Part of a small language model's weights: 6 heads of 64 (1 for keys and values), no biases in attention or MLP.
Each number is 128 + 24 x the weight over the matrix's rms, rounded and kept within 0 to 255. Layers, rows and columns count from 0.

# layer 10 MLP down, 384x512, rms 0.0897, rows 162-188, columns 256-511
[[136 171 143  73 150 118 109 136 117  97 151 130 149 135 102 112 143 166 146 146 133 120  76 150 140 154  94 145 120 120 148 122 137 122 157 180 141 100 112 137 106 139 131 160 163 156 121 171 127 135 154 171 123 169 119 117 149 176 150 152 154 122 143 127 112  97 151 123 128 105 128 123 116 120  94 144  70 115 118 150 125 115 121 149 140 129 153 140 110 140 104 142 135 173 158 154 128  99 144 114 105 125 115 122 118  99  74 132 113 120 134 160 144 129 113  89 151 136 167 169 144 144 130 168 141 134 163 156 128  92 118 167 162  80 116 131 111  82 136 116 138 154 135  86 113 140 100 125 128 162 155 129 162  68 114 156 138  95 144 127  98 150 125 150 137 141 159 188 109  76 134 168 138 107 115 113  84  98 100 105 157 141 159 130 136 140 106 118 142 136  61 105 144 163 120 136 141  89 124 163  89 140 165 165 143 146 113 109 115 160 108 171 149 116 120 137 169 150 100 125 121 120 136 120 139 119 145 101 139 142 159 145 143 164 102 145 134 145  97 109 158 114 144 130 163 173 114 117 162 132 106 120 159 149 152 140]
 [123 130 131 122 115 138 148 142 139 127 142 109 154 196 115 135 139 133 140 107 114 108 119 164 107 132  96 143 115 145 125 138 106 145  95 127 141 118 132 103 147  95 138 127 137 112 138 135 127 121  87 159 129 136 140 115 157  94 147 168 122 105 127 137 150 122 119 146 108 134 135 171 148 149 119 168 147 146 124 100 113 124 121 132 138 131 111 146  96 129 111 133 139 160  98 116 163  95 105 147 149 130 115 121 122 119 155 141 124 113 174 125 156 137  89 143 123 149 125 111 134 151 171 131 146 122 144 144 122 134 140 157 168 139 123 112 104 159 118 116  90 103 135 158 144 160 158  98 151 110 122 108 136 109 154 142  94 160 145 122 124 130 125 134  93  93  66  96 158  96 157 152  85 140 118 184 152  97 115 143 114 136 133 177 120 125 118  90 147 135 105 143 131 106 128 128 141 104 144 128 129 122 103 129 121 137 161 160 113 129 155 147 134 129 138 106 117  85 113 130 108 146 100 181 126 123 111 142 136 141 164 137 141  95 113 133 119 141  95  91 150 164 155  95 120 143 107 118 122 170 148 128 157 154 125 121]
 [123 124 131 112 108 136 136 124  99 127 126 113 106 108 114 118 149 136 114 156 122 135 152 149 109 115 149  81 145 152 147 156 123  87 128 124 142 172 160 150 148 124 144 115 130 177 119 158  84 119 134  92 111 136 146 140 117  92  85  99 146 118 123 200  70 114 124 127 140 133 159 152 114 133 147 140 182 133 141 117 124  97 180 113 125 149 149 129 120 118 135 106 158 105 117 139  75 108 115 150 130 138 136 109 118 138 172 107 142 137 155  88  65 129 132  94 130 172 105 154 149 133  96 110 104 114 163  99 125 130 127  94 138 189 155 111 126 120  98 118 158 109 133 122 126 139 124 123 113  93  72 107  95 153 141 188 144 142 102 107 164 139 135 138 148 159 137 109 152 129 106 168 144  93  78 142 147  76 126 149 157 111 150 130 155 117 170 118 126 116 139  91 135 121  94 108 133 127 128 116 109  82 150 168 161 125 102 127 132 184 129 151  87 170 128  97 138  93 158 108 156 135 121 129 147 180 121 108 140 131 135 104 137  76 126 111  88 148 125 108 114 145 107 124  88 118 105 136 132 141 110  90 138 139 124 111]
 [104 123 148 112 123 116 132 106 119 105 124 103 113 143 163 106  75 147 105 116  98 154 114 126 134 129 146 130 106 148 136 120  90 123 138 157 127 125 123 140 135 112 108 187 134 137 120 138 131 115 104 120 158 120 152  91 107 142 141 106 131 135 142 142 165 131 104 103 155 144 156 178 119 126 134 126 162 125 155 137 102 142 171  92 197 109 113 193 148 163 160 147 121 128 143 142  96 102 117 109 105 114 156 118  67 116 140 116 106 116  86 158 145 164 112  87 106 194  80 112 131 113 118  74 126 121  96 104 104 117 141 164 149  99  95 159  86 167  92  88 131 137 135 113 120 140 160 106 120 127 126 123 132 114  82 127 149 145 114 160 169 146 141 147 128 154 142  87 128  90 174 107 106 155  79  92 108 160 121 116  93 150 128 154  65 142 130 155 185 138  57 143 122 149 120 124 114  84 113 116 113 129 129 106 118 142  91 157 124 108 108  80  99 182 133 120  99 130 136 152 132 137 103 118 137 140 104  85 132  67 159 156 161 214 184  93  95 155  87 116 125  99  78 108 122 130 123 124 158 139 134 150 108 138  93 126]
 [122 184 168  72 138 192 103 101 139 122 129 152 107 176 134 151 158 123 124 157 139 115 154 129 172 150 136 135 107 120  95  87 112 143 142  82  99  77  84 128 135 106 174 138 143 132  91 118 140 177 102  97 168 115 110 137 111 118 147 109 144 122 145 168 156 112 144 155 140  65 104 119 131 132 134 129 124 123 131 144  80 172  89 128 126 159 166 124 155 137 105  92 147 189 186  94 111 159 101 131 124 189 162  94 154 109 123 117 131 148 114 132 135 140 110 123 116 179 113 167 128 114 138 143 120 112 114 136 140 142 146  82 182 115  90 146 135  97 145 146 140 113 107  91 142 119  86 118 185 170 144 129 181 115 133 123 132 140 134  65 151 104 115 168 153 163 109 144 106 179 151  59 144 156 156  95 113 122 138  89 150  77 142 149 138 112 155 139 108 187 139 110 153  98 124 121 133 145 137 145 133 121 140  99  77 128 133 148 111  93 113 179 145 124 137 119 119  76 144 141 198  95 131 158 183  87 140 172 129 139 126 132 140 182 123 122 113 143 156 103 157 132 153 183 131 171 162 143 149 146 135 112 129 145 141 170]
 [151 126 128 199  92 125 107 123 115 145 152  95 125 142 127 127 125 145 112 118 119 142 148 117 130 153 106  99 162  89 101 119 141  98 155 157  90 131 129 134 151 147 142  85 104 122 112 180 126 129 104 187 142 117 129 185 132 139  93 118 129 143 101  85 126 103  85 143 116  99 141 120 141 147  89 106  87 164 142 137 120 121 151 118 137 151 150 141  93 128 107 134 102 136 116 101 143 136 134 111 128 108 124 143 142 147  92 140 120 111 122 132 109 114  96 141 126 114 147 130 102 144 117 105 134 175 166 121 147  99 110 118 164 186 130 127 101 165 125 131 138 145 130 123 122  96  73 144 116 139 137 115 139 136  85 154 165 122 135 108 141 112 117 141 110 151  96 153  86 115 124  94 142 143 116 130 147 153 124 115 161 166 127 126 126 167 139 105 118 119 148  81 113 155 174 153 152 130 125 160  76  79 132 107  95 132 140 127 147 122 114 167 101 151 109 182 119 124 132 121 117 170 142  87  72 148 136 198 156 118 113 160 132 135 123 146 150 116  85 109 109 126 151 122 136 141 133 144 143 133 145 118  75 115  89 132]
 [137 101 166 111 126  90 133 122  96  73 152 107  99 144 125 140 117 137 177 130 129 131  99 130 152 143 132 128  74 129 136 137 137 111 115 126  95 144 116 137 106 125 142 158  94 153 127 152 119 131  96 107 107 139 155 195 125 147 132 141 157 122 171 157 168 164 122 138 135 106 142 112 139 121 135  99 151 131 100 114 156 140 119 156 142 143  97 152 125 109 138 142 140 122 163 104 108 126 164 131 136 110 145  95 147 122 165 119 144 136 108 108  82 136 159  77 142 101 120 111 102 133 137 148 118 148 118 131 122 149 142 126 119 162 127 138 107 147 120 123 124 138 111  80 110 151 110 149 125 146 168 143 152  95  82  94 147 120 175 127 145 113 161 125 131 147 136  83 133 109 142  76 116 116 131 138 126 125 145 106 143 136 150 179 138  94  98 150 121 120 163 174 113 135 130 152 127 137 114 146 150 133 122 129 141 126 129 116 139 123 111 173 169 121 118 160 166 111 161 127 131  86 144 141 117 137 124 131  85 140 164 120 124 130 137 100 111 126 137  99 119  91  54 118  97 134 170 140 149 140 116 147 105 153  92 168]
 [152 141 102 118 174 107 130 127 137 108 152 102 131 114 135 145 123 104 174 156 137 136  97 110 131 113 106 118 120 144 128 123 116 119 183 121 136 124 131 110 131 119 141  99 136 127 149 123 127 120 141 167 128 145 154 136 122  86 110 131 146 159 122 123 102 152 122 136 130 113 134 123 131 125 147 155  94 132 111 142 124 157 133  76 142 144 126 150 145  99 154 158 145  73  92 119  87 102 126 124 143 137 100 148 143 100 106 161 148 128  97 121  72 165 127 148 144 146 143  85 101 143 137 134 123 170  97 114 137 132 116 149 146  99 143 101 150 129 109 155 143  89 135 112  84 115 155 124 132 127 110 119 162  90  94 155 134  88 113 149 135 167 109 154 129 101 148 123 166 124 140 157 121 111 122 122 146 123 144 120 122 134  97 134 123 120  70 102 105 111  97 144 118 154 129 140 117 163 132 139 164 112 139 123 133 149 118 166 109 117 144 147 100 146 148  86  70 125 126 145 119 108 117 105 155 112 121 123  93 140 141 133 162 146 110 158 141 138 121  87 105 150 122 143 140 136 125 145 119 169 150 138 140 144 156 137]
 [122 110 125 107 143  91 104 160 132 114 111 112 168  98 160 161 175 134 124  86 134 110 126 152 140  99  79  68 162 115 123 110 160 126 170 119 137  89 122 132 119 105 151 124 121  67 110  93 152 145 147 190 112 132 116 167 129 149 104 137 118 154 113  90 148 166  76 159 105 186 157 152 122 130 147 171 149 157  95 160 115 126 177 122  93 144 128 107 146 108 114 158 112 132  97 117 136 138 155 153 114 138  80 147 157  99  91 130 136 128  78  78 118 120 161 137  80 136 117 137 113 116 144 126 104  93  99 132 134 158 141 120  88 159 118 134 129 161 158 115 127 157 138 113 105 156 134 156 124 156 147 157 147 150 123 176 116 143 135 146 136 124 156 124 145 150 157  66 151 142 178 168 121  86 119 107 129 140 103 105 137 125  96 143 117 123 114 133 131 138 102 103 123 138 125 135  98 117 107 130 120  73 109 137 118 206 113 132 112 125 159 137 114 131 133 136 182 142 121 125 110 141  87 119 115 150 140 141 112 129 100 116 142  91  97 120 102 143  95 117  81 157 171 129 113 117 146 129 154  76 147 157 143 113 107 135]
 [135  93 126 129 114 160 149 106 129 143  70 118 138 123  92 132 113 121 105 103 136 158 144 136 135 113 100 133  94 154 112 129 122 153  86 147 120 164 167 149 136 123 120  96 143 123 103 131 126 129 152 139 117 106 135 149 137 131 130 157  82 144 105 116  97 110 138 125 104 129 119 132 142 112 139 118  84 154 110 107  89 159 149  48 119 133 143 111 126 129 129 111 133 136 101 179  96 118 131 119 112 109  96 108 142 147 139  55  99 120 166 124 111 116 140  85 157  90 165  95 141 118 124  89 137 124 143 131 191 172 118  74  97 160 119 128 111 105  79 102 103 150 122 154 139 115  80 123 138 125 135  95 143  99 120 134 143  85  99 150 109  94 105 134 125  99 140 121 191 124 111 143 135 185 135 149  98 108  74 121  87 158 128 101 122 102 150 140 130 123  98 103 113 145 125 144 135 155 150 137 150 181 121 126 119 132 129 115 122  82 118 149 126 112 107  91 147 122 115 122  84  92 153 144 115 119 139 130 151 119 114 136 132 107 131 128 116 162 168 131 190 100 105 119 117 105 113 120 137 129 157 137 112  98 143 124]
 [ 89  98 135 149 135 112 128 160 162 148 138 138 114 182 145 126 111  82 108 152 157 132 116 110 138 138 168 135 125 147 120  71 121 127 122 150 103  81 151 117 112 119 117 133 122  90 137 163 116 106 139 147 101 178 132 146 106 106 121 117 141 117 157  97 117 133 131 105 153 153 116 136 123 137 136 110 118 141 126 128 150 116 129 147 143 126 143 110 151 152  84 114 104 133 135  91 176 158 158 142 144 151 101 136 145 136  91 114 169 108 126 119  68  90 136  81 102 123 105 171 158 163 105 138 100 174 148 126 157 152 103 187 158 161 155 115  93 127 136 111 136 131 121 106 135  60 147 125 134 121 139 119 134 100 146 143 152 118 145 145 137 111 119 134 140 129 146 140 141 138 119 135 115 125 196 148 119 152 189 117 100 106 112 111 124 104 156 164  91 138 142 104 132 134 133 151 120 135 134 108 132 211 134 168 107 139 123 127 101 113 139  57 130  94 135 142 132 123 145 152 150 145 101 153 121 131 131  92 148 121 120  98 108  91 131 130 125 111 123 113 102 131  76 161 135 110 121 137 137 115 111  87 108 142 153  75]
 [166 132 130 115 132 158 107 150 140 174 123 156  91 108 120 139 157 141 121 126 150 126 132 153 103 142 150 147 109 154 115 115 155 135 108 120 120  89 168 125  84 107 121  84 106 146 138 135  80 153  87 151 135 118 154  94 100 166  90  98 148 115 117  70 136 130 110 143 114 132 124 127 143 119 126 119 109 115 180 152 119 124 103 101 122 132 113 108 177  95 115 102  98  87 143 117 135 193 116 139 153 160 157 120 159  96 131 111 120 134 148 107 145 113 129 117 114 126 148 106 141 119 105 141 149  74 117 126 123 191 142 126 161 166 100 100 138 126 112 115 128 130 105 106 135 108 150 117 177  94 125 130 121  86 116 130 120 131 145 120 166 131 147 175 147 103 113 117 137 144 116 103 118 177 145  97 137  76 123 140 149  89 110 107 130 134 139 147 115 166 116  99 135 109 124 103 130 127 146 109  96 136 107 122 150  90 144 149 142 123 149 124 118 164 126 119  98 123 139 147 107 166 159  90 138 146 133  85 126 159 128  89 141 133 137 131 161 100 143 114 166 103 146 126 145 103 156 153 117 105 141 138 129 111 114 142]
 [151 116 102  82 119  93 145 145 139 163 124 181 147 108 143 109 118 140 117 117 112 154 120 137 149 160  89 146 133 117 115 126 102 155 151 147 136 134 168 108 129 163 119 124 167 110 184 124 146 118 142 146 138 100 115 111 131 142 141 126 179 110 108 147 133 110 147 143 141 138 146 133 140  65 134  96 148  82 167 125 110 146  97  73 100 145 111 133  99 126 173  94 129 130 153 130  89 112 103 150 138 135 131 149 173 124 140 122 123 155 168 144 153 147 123  95  82 161 140 120 130 154 130  97 110 157  96 125  66 140 108  50 122 120  89 151 113 145  98  90 150 135 164 152 109 134  94  93 159 106 115 135 158 139 100 144 117 152 173 108 116 162 177 127 116 139 142 116 105 113 110 151 128 199 131 106  98  70 188 109 132 146 116 128 131 100 119 105 172 133  75  99 113 115 136 114 157 103 109  99 178 124 102 140 170 113 114 151 132 176 107 138 146 167 143 150  82 144 123 146  67  82  94 120 150 136 124 133 139 141  97 127  78 132 114 109  90 110 102 155 127 113 178 129 153 123 136 142 148 138 102 120 104  71 116 134]
 [108 129 145 190 103 204 144 166 138 134 136 118 121 112 126 125 148 119 138 100 165 124 130 121 133  93 121  96 121 168 123 114 116 125  97 129 127 116 144 145  99 162 105 145 142 108 130 106  96  92  94 112 148 132 142 156 130 144 157 131 116 144 142 135 139 154 134 106 163 137 156 172 115 159  95 141 108 176 137 159 115  81 130 121 129 107 109 122  86 163 133 124 135 155 135 154 127  71 123 122 110 152 148 152 102 112 158 125 157 120 119 149 135 118 135 128  87 134 134 113 140 136 145 116 131 152  85 123 163 102 109  70 113  84 119 129 160 109  88 125 135  78 149 148 148  72 145 130 119 144 101 113  73 143 176 130 113 120 117 146  88 105 122 133 118 114 112 152  94  99 140 128 118 161 159 154 142 150 132 115 103 137 151 182 116 115  93 130 133 139 128 143 148  97 156  52 108 101 135 151 123  79 134  88 129 103 143 139  99 139 121 169 135 139  98 148 113 129 127 105 174  96  81 116 110 125 119 108 100 156 155 115 126 128 130 146  96 121 139  92 126 160 126 128 154 153 120 144 142 147 115 125 149 134 163 110]
 [104  99 152 111 144 135 150 143 122 105 156 131 133 128 101 132 129 127 128 152 133 154  80 160 129 133 110 156 145 115 166  97  99 151 135 105 127 127 142  90 126 110 118 147 122 147  97 150 114 111 120 123 133  97 126 113 153  62 100 106  77 122 149 116 126 102  86 147  81 174 100  81 108 104 142 114 124  88 111  77  97 144 136 127 111 123 118 137  96 100 105 123 131 114 125 164 121 115 121 146 121 101  88 144 152 116 115 113 104 104 151 151 156 138 157 148 134  95  91 153 137 141 129 126 118 135 106  98 179 162 113 123 132  92  62 128 140 124 136 123 129 189 126  79 152 136 142 107 143 170 121 151 140 105 117 168 128 100 121 138 118 150 113 158 164 130 125 160 164  99  94 114 104 127 123 108 178 184 130 194 116 150  66 144 159 168 183 130 111 126  89 140 129 135  80 181  99 156  72 138 122 116 109  96 141 157 113 129 126 135 167 109 172 186 177 119 124 114 137 131 124 157  84 127 139 124  95 140  68 126  72 129 118 152 168 143 144 137 139 129 159  94 124 140  91 124 153 150 150 146  90 131 106 149 177 118]
 [126 115 115 105  74 131 115  95 134 135  87 105 154 194 134 119 110 127 122 147  84 124 153 174 154 143 130 112 108 176  94 105  57 144 159 101 131 140 143 118 135 159 114 165 125 151 113 130 184 153 135 106 135 131 145 137 152 120 140 123 148 174 144 161 132 134 120  93 134 124 146 159 107 143  97 178 146 118 166 101 109 123 144 130 122 144 146 150 124  96 146 127  97 111 117 164 167 122  71 124 145 119  96 136 115 150 126 140 148 102 124 155 147 165 121 129 105 136 175 108 134 137 135 153 139 147  99 133 134 133 110  93 158 105 153  96 115  83 152 133 168 125 136 114 142 150 128 122 105 113 127 110 137 161 116 173 111 141 139  97 120 130  74 123 122 138 128 120 137 141 139 129 110 180 135 113 122 157 149 164 122 112 155 116 142 135 142 115 131 114 157  99 101 112  71 135 160 106 190 114 153 112 111 167 126 136  96 154 130 129 134  97 168 152  82  86 113 133 103  99 102 131 103 116 101 132 112 124  97 128 120 128  88 118 158 143 126 137 100  93 139 112 139 123  81 146 125 111 119 157 118 150  95 112 140 164]
 [108 113 147 164 134 121 114 124 108 125 132 125 135 158 134 150 142 137 166 119 121 142 117 159 108 109 124  94 125 131 151 141 110 177 145 125 131 132 132 115 113 135 133 117 141 141 126 154 107 125 133 146 180  95 107 135  82 126 107 105 120 156 185 180  93 123  82 120  86 136 128 107 134 129 121 116 130 119 105 100 164  75 114 120 155 112 118 121  71 132 129 116 137 132 153 153  81 125 165 166 155 141 139 126 133  90 144  94  78 136 107 110 138 128 131 186 193 131 134 131 138 139 130 124 188 122 118 121 172 128 135 128 129 113 130 166 114 103 101 113 156 138 131  85  89 147 132 145 107 116 127 151 118 103 123 153 140 136 133 145  86  94 155  98 141 117 142 153 160 145 156 152 155 170 103 123 129 160 123 113 122 131 141 193 121 130 134 152 147 114 135 155 120 151 150 115 110 132 122 138 122 139 150 179 157 119 114 125 158 127 110 165 148 175 156 134 172 141 119 128  90 126 130 110 121 136 129 117 108  99 116 153 168 133  97 118 137 161 125  90 155 160 104 167 137 136 135 123 150 167 125 127 163 109 110 123]
 [145 119 117 120 111 122  73 145 166 129 138  97  94 105 119 138  67 139 150 140 109 110 113 116 135 147 135 143 111 135 136  86 141 172  79 153 135  90  94  80 188 141 123 159 146 105 124 139 131 102  98 107  89 144 137  98 140 120 170 144 101 134 129 126  93 135 112 146 139 162 142 111 152 116 140 132 138 144 159  85 110 145 134 131 125 122 104 135 143 103 115 121 148 196 155 125  96 140 137 108 102 148 147 134 143 143 129  99 117 135 144 123 109  83 135 127 163 154 103  94 147 187 159  96 157 166 105 113 117 147 102 112 145 155 128 130 153 131  84 106 141 109 110 112 119 127  93 134  87 143 161 108  85  66 160 152 129 110 136 159 102 154 104  87 126 104 116 156 141 138 157 144 149 133 134 168  98 105 166 151 153 109 127 113 170 125 138 134 148 166 140 135 135 143 150  80 118 125 144 128 146 130  96 176  82 105 161 123 117  98 163 103 125 122 154 142  80 122 137 128 119 106 133 127 151  82 117 117 121 112 122 129 109 150 113 148 121 164 169 120 141 138  98  95 164 133 133 125 125 131  89 156  99 167 103 121]
 [164 161 137 114 131 110 134 133 201 158 101 107  98  98 105  97 117 118 153 140 108 145 135  96 104 162 115 130 123 130 157 149 158 153 123 107 138 101  91  95 133 162 124 143 102  93 109 142 150 159 109  99 166 162 109 101 164 141 144 144 172 113 156 118 126 106 143 104 111 131 151 116 121 117 151  91 121 134 130 121 141 132 137 132 163 118 130 124  85  89  99 118 176 159 121 141 134 108 131  98 122 124 136 100 108 132  87 170 140 128 106 147  78 149 132 146 151 117 155  78 144 137 109 117 123 141 107 148 132 117 106 191 109  78  88 120 150 154 104 124 120 141 163 107 108 123 130 132 120 117 112 115 110 159 118 142 166 132 143 111  71 136 135 132 151 114  82 155 105 149 114 113 134 111 133 114  94 126 158 128 120 108 111 108  85 101 104 119 138 105  64 127 131 141 130 132 157 125 149 116 144 139 135 175 108  75 186 146 151 140 123 158 113 143 111 129 110 116 118 113 134  89 126 106 144 170  87 119 105 130 152 122 129  93  87 155 168 111  86 112 133 168 128 110 149 130  87 151 170 121 163 139 191 132 134 138]
 [ 97 101 126 127  94 155  97 121 135 120 129 127 138 164 139  98  98 138 107 116 125 134 123 100 118  77 127 110 123 140 122 175 147 110 147 129 148 131 136 122 110 116 112  95 135 120 104 145 103 129 132 105 120 149 158 108 129 107  85 132 100  91 121 157 118 120  89 103 115 126 126 144 160  88 129 118 178 102 106 135 134 109 126  66  96  97 134 116 164  99 112 146 148 114 110 154 134  91 121 169 146 135  97 134 108  90 117 124 138 137 103 141  85 124  80 143 132 159 123 155 120 103 141 113 129 111 146 136 151 115 131 152 185 181 167 102 135 162 124 121 137 137 140 159 114 145  72 152 163 119 118 142 138 137 112 122  98 116 142 151 146 144 133 112 155 141 141 123 144 113 132 131 140 175 115 131 125 149 141 201 115 129 149 101 124 156 130 147 149 143  93 144  92 171 121 119  90 145 135 132 120 107 130 116 141 117 111 117 105  92 135 154 138 118 123 109 144 125 195 121 154 139 122 186 103 175  86 153 116 100 182 107 150 106 124 121 126 114  97  85 129 105 131 133 101 134 132 144 125 152 165 112 144 142 128 128]
 [146  96  69 181 182  89 105 133 147 102 169 140 100 116 115 124 150 144  92  92 133 126 124 113 139 140 110 118 107 105 141  81 139 157 159 136 132 126 103 139 113 123 148 119 144 133 134 122 130 143 161 197 119 168 126 111 158 135 162  93 140 149 148  99 131 159 124 143 119 155 123  96 112 133 103 124 137 124 130 119 128 122 130 130 138 125 121 138 161 102  75 158 125  70 123 135 166 119 119 123 150 127 131 141 124 149  89 163 107 135 156 114 106  94 121 130 122 151 134 114 137 109 183 120 162  87 163  99 177 128 142 144 104  96 171 144 158 162 160  93 106 102 125 153 133 154 120 120 142 132 129 143 167 115 170 130 163 133 107 105 174 191 115 124 146 123 127 128 120 141 111 130 147 145 126 174 135  96 147 183 170 118 153 145 124 114 127 108 102 157  98 150 148 140 106 118  99 133 154 117 109  88 132 130 125  96 165  85 166 109 155 143 116 145 155 148 134 146 104  96  71 149 124 107 118  97 109 123 165 147 119 114 126 135 111 114 153 108 108 107 142 118 135 114 129 157 143 136 138 127 105 127 164 148 153 160]
 [118 125  98 121 117 158 132 102 131 125 130 157  72 175 131 107 112 102 122 139 162 123 157 153 102 107 101  95 151 158  87 153 115 162 161 135 150 126 149  68  80 106 111 120 112  94 167 100 124  95 159  97 140 152 130 128 124 125  16 127 121 130 158 174  86 103 159  88 112 114 107 142 119 168 112 128 137  98 128 135 121  66 108 162 131 129 124 134  87 131 157 151 125 125 129 133 150  80 139 130 157 133 136 106 148 159 137 167 159 150 151 147 154  85 149 121 116 105 166  81 142 142 134 109 145 130 171 108 115 140 128 168 135 139 123 159 143 163 124 129  97 117 145 117 150 150 108 100 102 132  92 135 143 102 111 153 112 122 121 111 112  81 136  91  92 124 137 164 140  62 116 121 154 132 125 144 155 146 131 177 111 130 114 109 119 105  99 120 104  97 150 122 118 153 130 164 159 127 121  75 169 121 137 100 110 115 128 121 115 118 144 179 138 119 160  94 122 121 133 126 104 150 123 117 155 134 136 142 142 167 146 135 134 163  84 114 157 143 150 128 157 137 123  90  97 134 101  74 131 133 147 107 131 140 142 114]
 [152 134 162 109 160 139 119 104 150 129 113 127 103 112 126 104 143 159 126 171 123 153 147 102 114 130 130 115 113 112 113 149 122 115 164 130 168 132 118 151  73 149 109 114 140 102 152 174 120 145  81 141  96 160 120 139 111 160 136 145  88 126 112 133 104 124  94 122  87 185 116 117 137 103 123 143 103 128 116 174 127 121 117 106 111 132 117  92  98  82 136 106 110 113 122 109 103 148  95 120 162 122 108 141 128  91  84  92 138 131 127 109 101 131 119 122 162 126 114 149 125 122 129 121 111  92 111 133 102 119 111 101 157  83 113 147 122 140 128 110 115 114  99 137 158 137 157 130 160 119 160 153 116 141 127 140 126 138 131 152 147 132 125 114 116 143 142 134 145 132 162 134 123 143 159 116 128 119 168 131 136 150 134 132 145 129 155  80 131 128 121 122  97 136 137  99 147  88 116 125 151 100 115  89 166 145 124 124 129 112  87 132 137 112 127 109 112 142 132 133 102  98  79 170 122 125 103  85 175 169 127 100 127 124 115 137 102 110 102 164 106  85 127 109 113 112 133 147 130 132 132 110 109 134 129 171]
 [135 106 152 134 135 134  98 121 154 123 134 103 132 157 119  99 114 102 145 147 100 109 147 132 153  94 169 128 122 146 141 118 131 114 122  74 114 169 118 135 139 155 145 126 134 134 130  80  93 146 153 105 109 156 129  94 132 139 143 106 127 143 108 137  82 139 147 153 105 122 120 141 115 134 184 116 145 124 180 138 142 111  91 114 161 118 132 183 154  62 127 140  83 140 173 133  84 175 146 123  92 152 105 148 114 109 103 107 112 160 109 117 125 120 100  74 114 123  86 145 162  94  92 109  90 129 129 105 105 139 164 186 126 161 137 168 144 136 147 137 114 165 133 116 144 141 126 133 109  91 128 105 140 156 156 100 105 159 130 172 139 145 147 160 101  99 155  81 123 133 146 147 108  97 135  94 119 117 138 106 112 114 109 138 119 176 111 113 117 118 118 101 149 116 127 139 131 148 112 111 121 147 149 154 141 155 136 141 164 120 127  70 123 150 136 141  89 116 137 140 181  91 114 135 143 148 133 146 136 135 106 124 136 144 143 127 117  85 149 139 137 106 153 163 121 101 142 169 148  84 119 155  93  83  83 118]
 [109  84 114 149  99 129 119 133 118 152 131 150 116 127 148 164 138 127 122 121 127 100 144 141 119 116  90  94 165 127 141 125 115 129 125 135 126 150 124 137 118 122 148  83 116 121 139 136 132 120 149  87 119 102 130 113 134 107 113 133 145 128 127 192 119 169 135 136 109 117 138 121 134 122 113 137 116 147 116 150 119 111 163 111 124 101 137 172 112 137 120  94 173 127 144 129 135 143 152 134 157 140 110 136 129 121 133 157  88 119 149 153 106 128 123 176 136 131 125 147  77 132 148  98 108 153 134 104 138 156 118 148 120 174 147 124 127  73 132 137 138  93 141 117 133 141 138 125 125 116 126 134 120 138 140 147  93 130 139  94 128 112 111 113 122 108 115 119 120 119 128 131 148 117 154 158  70 119 191 167 155 145 133 138 144 143 124 167 137 114  97 123 103 130 162  86 118 155 122 145  78  98 139 126 136 135 137 158 142  62 132 144 128 167 103 109 128 115 139 113 112  99 131 118 139 135 103 104 127 128 111 142 122 132 172 145 104 138 119 125 119 133 181 122 118 118 138 106 148 110 146 138 124 126 155 148]
 [137 117 115 134 113 141 160 155 148 159 164 116 153 149 137 123 154  93 144 112 154 109 116 125 113  65 136 126 129 154 133 129 113 126 125 128 120 101 141 160 117 158 154 137 142 143 146 132 136 106 140 107 107 117 148 147 139 124 148 109 153  90 155 122 135 121 130 170 170 136 120 156 139 107  99 107 163  81 137 132 138  46 146 103 136  91 107 123 147 133  94 124 178 124 146 121 125  97 170 139 155 100 146 141 134 152 148 102 110 137 129 149 157 107 124  95 132 133 117 128 115  95 116 113 100 109 100 142 116 167 128  93 131 107  87 112 118 145 164 121 132 139 156 103 149 139 157 127 122  99 132 120 139 128 141 101 102  99 118 124  95 107 127  93 107  99 155  63 161 159  57 135 126 123  91 132 125 144  78 160 133 129 143 127 157 148 124 142 113 127 111  91  89 173 135  92 137 101 135 140  81 100 129 141 159 135 157 177 147 135 131 103 122 126 120  84 110 127 168 133 137 135 156  70  85 112 130 115 118 144 132 147 145 110  90 128 123 119  71 140 146 114 127 100 171  93 146 107 119 139 107 184 107 129 127 171]
 [122 113 111  85 138 127 132 106 132 138 145 141 127 124 119 115 111 129 155 129 108 131 108  97 127 178 131 134 130  86 113 128 107 124 118 118 124 162 142 123 140 136 110 130 158  96 108 123  87 133 129 121 124  87 123 130 140 119 105 136  94 161 106  92 146 150  91 147 116 115 148 180 128 110 138 131 104 101 113 122 140 115 109 119 104 128 134  86 155 110 109 119 134  83 116 142 163 148 138 108 119 142 110 114 101 143 122 113 142 150 134 125 159 132 141 131 122 141 139  77 131 100 111 151 142 128 101 137 154 108 114 151 116 104 124 112 123 120 134 129 111 113  98 101 143 134 101 127 127 150 150 157 115 113 108 224 127 121 134 128 146 156 123 174 147 168 118 143 142 138 145 152 106 107 105 103 108 167 103 124 131 140  82 176 108  84 114 127 138 104 144 162 115 104  93 123 112 112  89 182 133 141 110 136 128 145 129 120 132 138 118 114 162 137 130 108 126  99 121 133 121 113 128 156 173  92 139 135 133 154 124 130 129 123 169 125 112 102  99 151  94 111 185 123 119 116 117 126  97 138 127 110 126 153 109  93]]